From a checkpoint of a small transformer trained on Wikipedia.
Size: 10 layers, width 192, vocabulary 4096.
Each number is 200 + 20 x the weight over the matrix's rms, rounded and kept within 0 to 999. Layers, rows and columns count from 0.

# down: layer 5 MLP down (transposed), 768x192, rms 0.0516, rows 407-423, columns 96-191
# up: layer 5 MLP up, 768x192, rms 0.209, rows 408-423, columns 96-191
down407,172,219,176,226,188,182,144,180,191,158,243,199,174,215,188,199,208,201,219,215,212,175,211,204,201,205,217,198,187,227,168,252,179,175,185,148,207,195,215,223,198,229,228,202,215,186,217,179,222,215,192,214,198,190,165,205,225,174,176,221,230,207,174,173,209,197,157,191,193,198,176,178,236,212,205,185,239,200,162,169,234,208,221,180,203,257,223,199,249,171,189,169,216,203,199,185
up408,165,186,202,218,164,196,236,177,175,188,194,164,208,197,157,196,240,204,245,220,200,230,186,221,185,208,245,225,209,196,208,197,183,221,174,232,204,223,205,207,206,238,195,219,179,197,176,157,200,225,191,239,208,182,227,186,222,182,242,189,185,195,192,157,212,200,188,225,212,218,188,191,197,216,199,177,223,217,193,221,228,191,188,191,186,178,161,266,196,200,152,201,202,185,166,198
down408,201,229,182,226,190,216,179,186,187,206,224,197,180,225,196,207,214,225,237,228,184,219,205,208,168,213,178,232,204,243,197,178,186,206,216,223,169,226,206,216,190,207,199,192,201,177,198,186,186,196,180,170,220,182,227,195,221,194,212,166,188,218,229,196,247,225,214,195,193,246,182,192,193,188,138,181,188,189,218,188,199,206,205,215,229,192,217,228,214,201,201,230,202,237,203,209
up409,191,229,180,248,181,181,210,180,203,204,178,210,194,168,226,217,191,211,207,197,206,192,206,184,202,230,192,230,200,226,194,165,178,199,188,217,210,184,136,211,187,208,219,182,178,213,220,200,206,232,198,133,226,175,169,192,210,180,204,220,209,220,206,167,192,196,164,192,205,253,208,211,208,234,144,203,190,182,197,219,181,181,203,228,209,195,214,219,197,194,178,193,250,165,178,202
down409,207,217,187,220,221,212,192,188,175,169,236,218,139,168,183,185,154,192,207,207,197,234,203,237,216,230,198,228,184,196,203,187,170,208,144,187,190,195,189,213,222,184,199,215,201,229,186,211,191,177,177,165,233,183,202,223,189,178,210,185,186,171,165,174,239,196,198,178,209,198,187,211,215,192,236,226,190,195,195,198,218,185,191,207,233,206,223,206,221,199,221,189,217,214,168,168
up410,191,187,199,195,186,231,183,190,204,211,193,209,201,177,214,188,214,191,208,216,236,200,191,206,173,185,175,200,205,148,219,206,213,182,199,215,226,204,165,223,218,200,192,170,204,235,241,224,177,176,170,232,179,191,173,193,221,188,190,214,208,202,196,192,227,236,254,202,206,223,195,230,223,191,170,212,201,211,226,239,175,211,194,194,171,188,185,184,213,195,185,194,225,195,235,206
down410,188,180,186,184,185,215,234,189,238,225,190,228,210,193,206,194,188,195,188,188,187,219,184,195,178,176,208,208,192,210,189,199,156,175,210,169,220,219,216,168,213,173,226,156,211,212,196,217,224,202,228,179,174,161,203,168,206,192,196,169,192,216,218,187,193,181,203,194,147,223,195,209,176,206,228,205,171,229,167,181,221,166,188,178,196,191,199,182,187,214,175,172,180,201,185,202
up411,227,208,186,209,219,217,211,206,173,177,192,180,195,197,222,209,215,227,206,229,226,210,182,195,224,193,201,218,200,197,202,177,187,166,218,171,212,186,165,196,216,207,204,196,209,203,188,212,210,177,189,218,204,221,191,186,187,231,184,233,215,174,212,205,172,204,148,190,198,193,234,213,187,206,196,184,173,209,171,220,180,189,177,197,214,207,180,192,188,192,221,205,174,217,179,197
down411,179,173,185,231,200,190,229,228,192,224,211,242,207,214,208,192,175,172,202,208,221,191,175,207,204,203,193,210,190,185,190,197,197,178,217,210,207,184,236,171,208,175,222,204,214,164,195,207,201,223,211,239,205,181,222,195,192,205,216,174,172,208,212,179,183,151,202,190,189,198,199,187,218,188,212,198,168,216,165,197,180,202,166,213,220,138,161,194,197,214,191,209,203,200,202,184
up412,168,208,219,217,186,225,234,225,157,200,165,172,203,231,182,165,208,187,189,183,197,215,190,215,209,181,224,196,202,220,179,212,167,193,191,192,193,199,189,187,210,242,187,210,216,221,185,204,196,244,166,231,214,237,247,217,184,180,223,228,177,212,204,164,193,203,235,184,213,234,207,215,195,202,264,174,230,194,194,164,182,213,206,196,218,183,215,198,222,180,172,159,177,212,200,219
down412,217,183,164,145,207,180,201,164,190,185,200,159,235,210,234,191,197,220,187,179,187,173,220,227,189,195,183,200,198,176,199,175,244,230,238,247,221,199,219,193,214,186,195,206,205,213,206,196,190,221,191,202,197,203,177,190,205,219,204,189,222,218,144,208,178,209,183,189,230,189,230,192,175,192,149,195,210,197,190,220,223,216,207,182,179,196,185,182,206,228,177,216,186,204,255,200
up413,221,188,205,197,247,198,180,220,182,238,168,209,169,216,163,193,178,183,159,220,223,225,207,188,196,250,192,186,195,191,204,206,185,237,204,178,208,208,226,150,169,197,182,205,207,235,182,152,216,194,165,195,193,198,181,193,208,196,203,196,171,233,172,184,220,201,252,220,233,178,188,206,212,188,198,230,215,206,186,228,220,198,232,188,209,204,163,184,188,208,225,166,270,185,192,206
down413,209,194,168,173,211,152,213,195,181,192,189,215,228,213,154,176,251,193,165,186,200,191,208,177,196,199,168,185,216,211,195,226,201,154,192,182,207,194,212,238,161,179,189,193,213,170,200,204,156,200,196,205,179,176,227,168,194,182,194,163,186,232,194,211,191,182,181,204,193,196,171,204,188,199,217,189,225,214,221,217,171,210,203,146,199,165,212,195,184,176,209,186,171,206,175,211
up414,206,183,201,200,182,178,231,181,224,196,200,172,199,195,167,214,188,176,201,204,208,199,209,181,204,166,196,202,225,237,217,190,212,204,203,208,226,199,206,191,196,201,196,222,178,180,174,229,223,207,226,187,186,181,164,192,201,227,188,196,193,167,216,215,176,214,211,171,224,211,210,194,222,165,200,201,176,210,247,181,208,185,189,188,220,222,193,220,204,194,186,208,206,200,161,238
down414,219,220,213,186,222,220,212,257,215,212,168,207,216,176,178,229,202,196,178,203,157,220,209,216,210,201,213,172,207,220,182,192,230,214,221,210,217,187,216,209,212,220,225,186,184,171,197,244,188,188,213,192,207,185,188,174,199,198,179,164,191,206,202,183,199,173,215,183,221,194,230,194,229,209,205,239,205,226,214,219,221,199,208,186,180,190,205,232,185,172,204,194,190,188,173,218
up415,219,234,202,218,154,219,174,206,169,177,246,198,228,168,218,193,188,198,192,225,201,191,202,186,206,190,196,205,215,153,218,200,169,228,200,201,203,230,182,173,144,222,184,200,194,243,245,220,201,173,205,191,196,221,226,176,178,195,244,188,181,179,211,241,203,215,176,200,186,204,201,220,193,197,224,160,201,194,203,226,180,170,211,169,223,200,169,159,217,213,191,197,199,218,206,208
down415,216,217,177,191,178,208,181,181,227,191,193,171,262,180,193,205,223,207,217,175,205,181,247,212,174,214,205,181,190,195,211,201,211,197,201,214,217,227,194,215,246,229,168,212,146,221,222,197,192,188,209,225,206,188,184,229,196,235,218,205,221,204,218,213,240,191,225,230,203,172,215,217,223,190,185,213,188,178,185,176,173,216,216,199,151,197,222,156,202,212,216,177,209,239,231,209
up416,168,208,185,192,185,221,200,205,174,188,172,174,193,214,204,166,199,200,210,181,176,179,199,162,196,190,212,203,217,207,201,189,190,211,181,203,210,237,175,222,208,206,203,186,200,180,170,228,191,219,197,211,164,197,215,200,174,196,193,177,216,193,156,219,216,181,206,208,210,224,182,220,212,170,216,193,210,197,183,188,186,207,213,218,211,186,224,212,186,218,179,193,194,201,197,189
down416,183,207,196,199,170,198,196,205,211,180,197,204,210,205,219,173,214,200,187,209,184,201,188,206,217,202,182,172,218,200,176,222,168,135,198,216,223,194,221,173,167,199,175,176,202,210,185,218,203,179,194,191,177,161,206,188,166,180,176,156,226,203,214,201,227,195,194,211,164,200,229,163,220,205,193,198,210,215,227,211,207,183,220,209,172,190,216,177,183,246,169,236,170,238,220,200
up417,200,229,167,208,223,220,174,218,176,180,185,195,191,186,200,207,207,180,190,206,199,227,205,187,233,219,209,205,211,184,211,197,201,208,185,188,196,173,234,225,222,186,181,222,194,241,230,221,205,210,201,222,219,193,236,181,195,176,218,261,193,192,236,184,191,233,177,218,187,230,178,215,179,184,193,213,201,168,221,207,187,180,225,176,188,230,183,194,181,201,195,205,215,208,178,202
down417,171,173,187,170,212,195,175,175,190,186,196,199,208,201,216,269,176,196,181,250,177,196,208,210,203,196,208,187,216,199,172,190,218,203,159,213,189,196,217,205,203,192,193,224,230,220,196,213,207,236,184,195,222,172,177,202,181,218,222,152,225,154,217,241,217,196,196,178,196,208,230,219,173,182,181,204,212,202,196,240,230,235,196,209,176,184,202,201,188,217,202,185,190,202,194,200
up418,163,203,182,213,193,183,203,208,174,185,184,240,183,203,228,188,175,187,199,207,207,166,197,154,219,183,225,246,223,207,199,234,215,222,179,189,227,217,188,216,203,203,209,173,203,190,168,199,250,207,197,182,224,179,173,209,209,207,212,178,171,201,207,196,186,234,213,207,194,178,216,226,207,168,219,205,166,214,207,199,190,228,211,213,206,212,198,213,166,171,211,234,212,211,210,173
down418,213,208,231,225,191,207,210,171,206,197,176,193,223,190,183,241,258,218,209,202,205,169,192,190,191,210,161,178,226,195,178,187,232,194,230,231,180,223,217,227,202,188,209,216,174,160,172,217,201,192,227,167,208,159,201,223,217,206,213,243,224,187,189,168,238,204,223,188,198,210,223,226,191,173,211,206,215,196,213,205,161,214,173,201,147,213,185,214,178,228,224,203,219,166,166,232
up419,166,224,195,156,184,187,194,193,182,213,194,194,149,154,220,208,200,231,185,163,180,210,181,216,167,221,200,191,159,219,205,180,195,148,207,174,214,188,201,217,208,214,226,219,242,219,156,220,200,193,187,200,217,181,216,194,210,198,194,165,247,190,173,152,208,209,196,199,206,201,238,178,209,199,214,201,184,168,202,190,182,199,204,236,216,207,208,224,181,174,185,198,196,219,230,192
down419,173,187,175,205,208,231,172,196,222,203,205,199,176,177,192,219,193,211,199,179,233,171,168,196,188,204,192,243,221,185,193,178,175,194,232,206,187,212,203,206,209,193,188,223,198,142,189,201,202,198,225,258,218,204,236,220,220,236,204,206,174,209,221,255,191,204,198,193,214,200,225,222,210,214,220,243,216,204,204,162,192,199,171,247,216,246,224,209,200,209,223,180,220,203,188,228
up420,183,183,213,232,229,219,221,153,231,207,207,191,187,165,229,214,211,180,218,192,185,182,227,196,171,195,195,187,219,219,173,213,218,185,167,188,213,211,206,219,201,215,186,200,221,208,208,240,243,229,213,171,221,205,178,217,220,181,166,198,221,182,205,197,231,181,180,214,200,229,212,192,201,188,178,210,200,205,202,192,210,195,155,174,199,213,190,179,209,171,180,233,199,221,224,170
down420,176,156,187,198,193,184,233,176,198,178,204,211,220,176,189,227,220,207,223,203,203,198,214,200,170,191,203,210,206,173,242,215,213,154,160,177,221,207,195,196,205,211,193,243,189,192,198,205,220,221,208,180,204,177,193,200,203,198,186,210,219,218,159,177,212,165,202,218,177,190,194,199,198,225,213,233,209,219,239,192,223,230,211,190,220,190,197,204,183,168,184,258,201,224,224,164
up421,243,139,198,189,196,236,212,171,201,195,199,186,195,227,193,201,203,183,219,210,201,195,238,203,234,179,202,222,153,197,201,215,219,194,234,212,207,211,188,195,206,212,170,175,198,198,205,220,193,175,198,174,194,157,212,181,188,195,193,211,164,209,177,184,231,178,197,197,215,211,171,190,176,190,222,192,188,239,210,193,181,219,189,179,190,175,180,223,229,245,191,191,224,220,187,242
down421,184,172,224,223,184,159,207,219,212,178,171,221,203,214,190,220,167,224,206,208,207,198,197,217,179,206,239,250,214,204,182,191,188,200,210,162,209,231,182,199,213,172,221,196,194,194,218,166,206,183,230,185,213,224,196,207,188,236,169,201,213,239,190,203,215,188,223,240,206,218,225,183,215,212,193,211,209,169,228,205,162,195,183,217,221,210,217,181,178,195,241,193,165,238,173,167
up422,213,162,195,204,206,190,192,215,205,214,197,219,163,226,201,258,180,178,179,205,187,194,190,217,242,223,204,228,219,234,198,208,228,275,209,176,190,197,189,185,168,200,188,186,198,180,193,188,218,189,215,208,246,194,185,193,189,209,199,219,173,217,202,244,207,235,197,223,194,227,201,183,181,178,201,194,190,172,218,210,173,179,183,195,210,224,187,210,168,227,209,197,195,233,202,197
down422,191,200,214,144,207,218,215,179,195,229,183,192,197,223,208,215,190,188,237,205,170,199,212,216,183,209,177,191,208,177,220,192,203,218,201,183,158,187,203,182,178,245,215,193,243,200,185,193,203,202,187,189,216,208,214,198,192,178,203,183,224,204,216,229,210,209,182,186,186,176,192,218,184,195,203,180,178,193,206,199,211,197,188,213,241,240,181,218,192,184,203,189,215,221,205,152
up423,185,191,191,173,174,170,199,198,188,206,200,225,141,199,191,200,209,206,199,206,176,192,185,176,164,174,213,198,220,205,219,193,217,191,199,207,228,213,166,181,211,201,183,220,192,213,191,224,210,192,222,167,207,187,219,193,184,206,212,237,200,173,201,200,192,193,197,227,186,190,235,216,242,204,232,187,185,163,205,219,204,192,186,236,222,224,209,190,166,203,226,188,217,201,199,218
down423,182,202,211,202,202,209,183,218,190,204,208,211,211,209,196,194,200,210,187,188,226,238,210,199,174,203,224,185,209,227,209,182,225,195,186,200,213,209,200,206,233,199,228,168,165,212,205,168,209,208,218,185,227,210,173,198,204,212,202,175,192,216,188,242,203,173,209,202,196,208,184,169,183,187,196,231,189,168,225,179,207,154,195,221,185,235,229,220,181,173,187,182,195,193,214,210